python train.py --vocab_size=1024 --rope_theta=100000.0 --bias="all" --tie_word_embeddings=false --init_std_qkv=0.0815 --optimizer="muon_variant" --lr_mult_o=3.0 --beta1=0.93 --max_grad_norm=0.5 --final_lr_fraction=0.0 --max_seq_len=512 --doc_mask=true --train_tokens=112500000
Each number is 128 + 32 x the weight over its row's rms, rounded and kept within 0 to 255. Layers, rows and columns count from 0. Numbers have three digits each. The size before them is the row's rms in percent of the matrix's.

# o: layer 6 attention output (transposed), 64x64, rms 0.156, rows 20-34, columns 0-63
# v: layer 6 attention value, 64x64, rms 0.112, rows 21-34, columns 0-63
# q: layer 6 attention query, 64x64, rms 0.156, rows 32-63, columns 0-63
# k: layer 6 attention key, 64x64, rms 0.156, rows 32-63, columns 0-63
o20 084:157098116137160100161108126128130164186170134096164129102106101122219152138148081188147142087106131094156078061099090139110074202077147123114144108179124137115110146143167127153118127092115112
v21 105:136066142185136164119102076128200114115115128105101166153163116135101149144167196090156191145117097140112112129105180173166091165098159196145136132146128177117121142144120094118196103114143107
o21 089:135162061098144161099112165116094145173166149094141082138134131109168058077112082182104132123114157101169167173154102061112117127113158092109104175134128078154161147126192143132108167108136105
v22 088:125154077105135131144187149131145173110156145111087105157054107130170090154139181141161182143161082101161107120095141098109136099125067098099085166118187055130160149164172134116112100108139136
o22 080:153125162143122169144061132140089127126172157122178142168197087130110139111106090093111097056098168168102155100111107129139179155108152099166133126153117160156119086055100121097156078162104163
v23 084:172152083152079163134136175133126116206056133129143110145107130146096129116133098167178127160101149151051112110148168119142134103166106125130104052127150077121151133087174100139202144136136103
o23 092:089108172104190095143139108054128140095170116094098155117138125139150083096097173100113130117096119152169161098099168098091099180084170147130166204147100117168120126173119124091086154154148163
v24 121:137137162134112137073089126154162125053150106129133140153160083185137143153163157111084152157117157168171143110129162151130153092109073111154144086127122137224124090120173091169141124069138175
o24 108:132120096134108161128114160077104144186112155098140132120111139097159135124107125121166093099155115136110151185077100151151116149138176174127105153191130102015188130129113155076106132148148060
v25 110:110092053168114142123166088174125117111163142071091135163161173108095184155108093113148088148088182090154180109179097113191060186134137143132125143139156126154123102116108123097140151145137126
o25 105:160093167097131129145094171117147091119137108169126132149120110164143158078091113190069164092143122106163105130156072149140132081172175139091113105088118117061124178179165153189139084116097106
v26 094:093123198160120087080081173069174146167100118166141142119138095146089111105146164143125115088159116113138089114112134143116137183093092149145152137170083051090143190181121099106089133129144145
o26 085:083113062101087174166091116183120121129150169132124154123093141136139160149200112124157150107196096098113148147108143110090143101174084108143081150153157169153114062085168135148112151100088088
v27 092:146145163138103129127118132163127160130112135182111157123123143150119157134116159099153122127111189106154151133145056127140032163155101127117115201125171108146155199163101076139150126138091217
o27 087:109113116117127145094134060136144148101140131108086094182100110149138177138108118190062110086148092163105105048138189177147183125151144132142141142131115164140074128112162178111171120162085098
v28 076:106089101110149117136154157073087148068161161154107108163117128133158109155172136121180200155160133126131121138143141086138124184143139142133107158157179047170070136160164178123175140095168133
o28 080:184139135135131195169095110194135110184099138128137116158138116123112101072090155077072129108116160157132203101102157114121118120111152079165092139100173162108158162094103080104129085100154161
v29 098:071108094152131087134146090131136181205129129068161094153073149119107136110119096168117138084075108120171142108137187106113104109082096129129088096167080103103148117144141081058164120096135121
o29 086:161131134104147144091086182138123068109166114106146171099177108124153148082170106110142114135183138116107166133137049147132196090101160103112142158068142062142107126084146157186144106104126147
v30 099:097124112125072182172082160134112120111160151103143141057177116140099121118134105136094095104100161086131133170136156130197134093118034080110085127127069171127103174150166109108140110130102135
o30 098:149139112132175069056108092095142092167125122121143113135094135148171184136146129116143140132153142133114103106085130098103151131146229179076163087140163067123135072073129132173140161144135128
v31 100:076080188139141100145080150090120152137116140106104164184157131109144086124172075107094151118074139151141183160119225091156126095125100139110091158123103075191101140146123146128161138112120120
o31 097:190115065155159129132172104113147064196156127112141133088113141141119155084126164089104152106144135106108139138118062136130142098124170139142175094146121135083118101081144153109139047116163206
q32 118:090057190127101101112111114155147126160114130102099080158073144127128206148138093150131156169102104131129102174189124106092110138098122112195101111072121126086131111115128094126172172061104121
k32 097:115105113140142119053134149125157129117131090137153145165188117113079160105199111151142073092183145058097055109108110160179149108154188133122128110147116084105131146102124104148159123173111172
q33 162:138126134097105097131093153123102161134145107175086083160122138106196188193082101105106090159119093117173098150124169204078140121109129105160109116122093148116146164115078091176175168095136122
k33 095:162133101135158174162164171194158134145130127112131130140120150174169077121109119145115194099142144210179153145194146119136125190150094129151145161155132154124138134117091221127129152108148094
q34 234:142139152093109095117108162128107168132132135166086102175121151102192174189099093113081099159124099107194097144128172180088139120118134115169116092116090167110158141113088080171189154074125121
k34 109:102127164126089071091099080114130135131162112141153105141171146083101169145164112142139083161139114054074112094056109168129141106117169139155076142102121100133113109150148047139141119135099199
q35 113:081063074084149135116121130142149154198113080097132080135176113106138158125057122120136142153114095092109134106076145139072098146171125208078123149140118102122136115062144145121153127168127099
k35 096:135120170170167118151073136174090113159125122164116071144132110062173120131146079106096178145147173062154136088109130102120182162129175210111134131106138115134161154130122145137055096145127138
q36 080:179080090123071156106129113118111088160148055141084129186140088110139146157122120123084053100111152137164132140168069170128126116096066130064141116159102152123120110073118144178107132103126127
k36 086:171222148206104180108121147135132146141172128144153127097160110109138086130082149100082121110156151113113160153114114104133134108185073149085141085105166128096119102155117113189143082172174142
q37 128:103139092150139156132130109133143108141110115085148141122152064144061086035169138138156146082146156127086156108114077094150096139130111154056143145158133118151079092127174178105085071166128123
k37 172:122133173107099044110114086109135142131154072152155113140167156084145185148164101135149098137142118079104094064086125199136132133123199100170107147135118111117113118159134070140148124148109195
q38 097:123109093151142145169151103114143088092142093115141133080146123160099095095126189126174161096106168145051159080112084081157116136127129106089150163178166112125122153148156184063057121152150122
k38 184:130122172132098043128139115129128105142170063161161099130199173098131144160164081139107125130146091092098116069078113142112173134146122125174090147116097130113110097173104077169162112115116189
q39 098:086126107157087174106116078207101095144152065141112137123116094095168165133135097179135109094106163126158103144135140116076109134062165097132137109096102169114090112134204100113120139175117183
k39 107:148178141140095066141141171128136124127153137140145033125102120153175085107041155153131094142101154152116135101163177075112128120092136100174170163128173125125120109113145106125118139193149188
q40 097:153114113143072088092118175154128130151140112131140031148101130167101106121103132153071149079119118084104102111145112098125094126166074106171075126107136139111144121138086129193129209089145084
k40 106:124121139133123135152134116108122118139135116199122061098061137109117180164106109167096071086169132145135100122136125185136172103136134096156115080137150135063138159091142082132145204109154051
q41 106:170116103084141110100130109145149136108168135130131146129073108153080142092172140195145186112155204188098126153164118118142135109159228145135084139113154116154098105152139139148126103127198098
k41 104:123064106118072073042177039135106192086126164121148123181144108094090092103127114125117143082113139128122104170125095134170124115107136188111074120090116130157107151133140138122154136128113107
q42 090:087113149132155103079090119125117131114118114112117143106150126098140118058138131131116090181116140150172121122179157107114131199200152114111097157181131038109097198152118140164108187149164110
k42 095:153096184129173123065094064114076173116135096122113091091127123106219140101170123129131154162116118111136128138091158190150085101159091123121119156156116186099134150124131156070174101163124129
q43 104:143139139164103127121067130123161141100131149092180039130171132155162138137090123167143194163072111098137117131074163094140184147130173131158119094169134150132161105156136182079098136140073143
k43 113:108122118161169131205095121141165147148145184117141159128055171167101139141085150147112149140133153062093134109091175109162113109170109177119139060102131131157098093174178157100162156144108104
q44 098:123106167115118144093123128121127149122166154074122120137154152125109125154212148119108116147146147072137188134166136081163165159114103184043104138115117123100043127157154145116130087062127176
k44 101:133083089128112107066092092142144173075149100021082096145081129141078168082108200131135143114125119133127162079138117115082118156153116155134126154153120154181122180131098111116110116157133130
q45 107:138145182084143066073169111151112057171088132145100122137121120141106095150120055118082134123093083107117074120151154167102103156116155120131146114106095092041143164096099167124159101137148127
k45 110:082128099152132135165170161154170170174158119122124165178142113160175095139101116120067145154082139131206113085096105195114151168141083183101146178166155121120143096104144143085140142143145094
q46 098:155090123134130171104135131118066139209141160119191144120108137144097163091183170109174164147107205105111109099158126124158069117142148116135120128167137121115171123144178122107222109115128146
k46 106:137117164156111112134140131175126178157118129112118161134080140126106103111102151099146186130105130202113114113088107158182081075154200142124139141150149087097130129131080112207141115195090071
q47 095:148101177140124145185168090137157149130147097108115109179102148134133155155123135128125148105084111102150115124031131104123108154143121157044155107148122084147097125167084174134047191090141126
k47 098:092116074182067143157136169132127109145152159095094107085155160053111169080163121110125122116115098095085181161144150086118137169140094152092062121165153117119084144112102078117089160141139157
q48 092:165096168077102155113129031182144080123131137143100132065200148164103141105128171131111112094133152140090154134133177127166099151191094181121170114159157110109119166138100128137124095164132114
k48 087:094086103157131143099093121093078149102146162142165122151174141144151155140173171169120158116038110107154152144083142148149174134158121135196195162097147138134164071121100137093076117106157154
q49 108:163155062135156075138168146129111091119135107120136147108142149138099115096079152142152162092172113121096177205119160098146184139137145111093143101128116144171082168140198115084087174136195111
k49 107:105151098122049121064135065163129078127098154133113154132132115110120093176104066102144099094151169058135138147098109083107159107194146139151084182084119121132144123147176122102104092127128100
q50 091:079084066138198164154117143137163106146119149158115151151150125165150172143090093146155169124120150218146122117129128152169087169098116178089161134174068127117146105142118169154083174116117155
k50 098:137137121154089176104117120115128117097085164169147134091159127104104130146180085091135121143129059044099100130153124106139127155122102101080190051107129102131110168100152140105090132197074146
q51 096:138062080126117131139096104073121098171160116141129114123066121151191139116160157103105150101188193121115115154154137101174097156172090041132131172093150140109144204137130143107119120121114147
k51 104:165153120113125125070116155143090089138178103186107161140140118131115105145138102162082089084144092177137094174122133124162184082111165086141164133114151131086080127102139188119140122209082085
q52 092:150089106091139130152163081132081135085046121147146115167130161172146116155135163190097118126097133138099174125123135157200102128171147161077183118117113099157144187156162126151128162139169180
k52 092:074082138118112110097123106079133114137108167076088124153117127101141111131120112080109116116143083134131133173102151094081196175156105119099121148120174132158115217182120144183124041129105121
q53 100:162125135163115153100118103084146080115157128104077071137076133183114152062105090140114112150111145118108110114173157164090162068121121179129102079117141063133133126070147112135168158053145125
k53 098:112081167155172074105147133140066108197113114152162166077143125145111124080086100108094069104108144119114102105180120124164117141170129181144178178123105095173137122082076106107127098124101154
q54 110:069125133077119165164158138208141088112170073121122077119104135117131162102144164114178110161146161138143182125171125150106103146139127126123069105094085132175117148162112099158118064082070132
k54 113:164154126110098145129139112166114139132157131185141101104136166144131132082084221166142137174124082144120153109186160134163141156119131189147130173051096207106106169093155147145129112122154145
q55 114:100115108075155175124130137114147149165090168150085103098133125123131173178158094104108120155137107104162154155091159171087164164141086037122099091090156130177132170137159119087101156103182168
k55 109:121154097110162112136158136179121067130151143100070122159133174176142100085113092061140083140054181127163162099187145122138175116108156138164160099131093144162145162137130118082139114188147145
q56 099:198079095112126097178098103086113121142116142086150068078087115108128118112148146150152051172109105112128174072091175159172071133106116117122141132144115166133129165132118155191131131121154077
k56 099:141174156145083087176117131073104172112085124072105131065153125099180157157088107122098127105151127150173162119092103147125183092130114109128118097166145176182087180126136146095160092075147112
q57 094:170131146092135096200143124178105099134133106155067113140088169075123103120084111108126131119059117148150158125132164082150119075096156088124084127133113175147050072142136104108161123151095081
k57 094:142135135141082127183196116152158129098100121146074114114135106116139096141151128136151138095121095154181157160104102061138075166175111102160142166112160141146091148207152085073113163094134067
q58 107:132093107164100110145087181102133128136105186150146182115159136145139194133148141112165153182092072165086156124075126071077128165164070151138121149113109189151142145152108145124164094070134121
k58 098:211086108174117124231116093132127137144095075130127126153111169120108171177162119100160130103127150113106165160178113155123117136138138109140113101117108136115108054133170141167132089148177068
q59 090:136133096115142112130134123151114121078063093070133135154141104128123143116148088074137066104128086129141113168110119135132200115154100162153118101123139142087139031140140122092142214149191168
k59 099:145154126085156119181165124166100108125122149088144127159077092115179123158175139084148110142148145118117178154125077109127096089107082149154180147041109137123169142091069102154107181113175156
q60 105:149097173124132130175114105136190194111086091145147137101151159141158119095085083124142155103149164137178117094059127107101080216106135141110178119118090141130113157148166137139136085147088183
k60 102:154095066136112105201131114090138134140140163146152144128196188137122163079104107147113187158137139119115120110082177101059104133073090183109107172126103114129099164171151146105121119152104080
q61 095:113141143182109150136115110156110089154142217160141176126115095099097093095124140164127068120145133136105134154097096162095176150075066152166070159069118156109135164118154184140130113081116156
k61 104:152167116119102120130098181115136123125133154077129090087133129179109152092131152139166057184114189135109130103186120118135192125130106114141149107151110092168139061026160126136115091104149125
q62 106:083085102190077141166128182152193181150130126159138122136098144141107116148181129116095147131075150124158127166132149162156186107126152168142170135123062104129128132151179071110155184089141150
k62 101:153050135128126101153118113182161036145112168132113085154085098122089105112130162141114119137120153123115138138183114164130147057119120153115139125145163144076135206155140069120156069136165117
q63 097:095162154192098101037165133153154134132146147163102189133135140163164128096131137133167128127115157094073165160127091092127094180121159186111192132083133139150167146166098089112116099139130164
k63 093:080053138182117110120128092103135109135124165125147155183090147170085146153111142139135078194106145105072159124145160184077049121145151122129085132122147095075160124114158165139094092139142124
v32 095:167147083115186159117131111170146108177138118122165115063100076090133143137123179118164079067117114150110147107074144154162078082166106097097102147117146173099085129140131147100161078113130066
o32 094:092140158170149156090160132175158156126173186128136135119124170117023080116074114117117134122111121097104170095139142148217174086143084126130137095132106140100128128082121138100080162123133158
v33 091:176105176131119130136116116144111112118173220163101155100122084169154150143104109129125127124178128123109117102088115111113076167088129160133094108112166163072154102124069115092182126150151220
o33 113:121087154115106189107120140146066107094117189136137144137138187097132105108146140077199128152055163141147118171165161133147080121129076106144122145127094167124068186115113142179111086104108127
v34 085:116143172114131102157106156125121215058136122127101117119140088120111069111172121137146145153133176131142101046095121109151092135132199134136107100131136188093110157085156136064124189150144149
o34 098:103141125212107147156142099093160104222155192127149128074116153124158138087147157173143137123136114091139088099157130082124105161158123160103156096125137139158120101065080095116130071129147083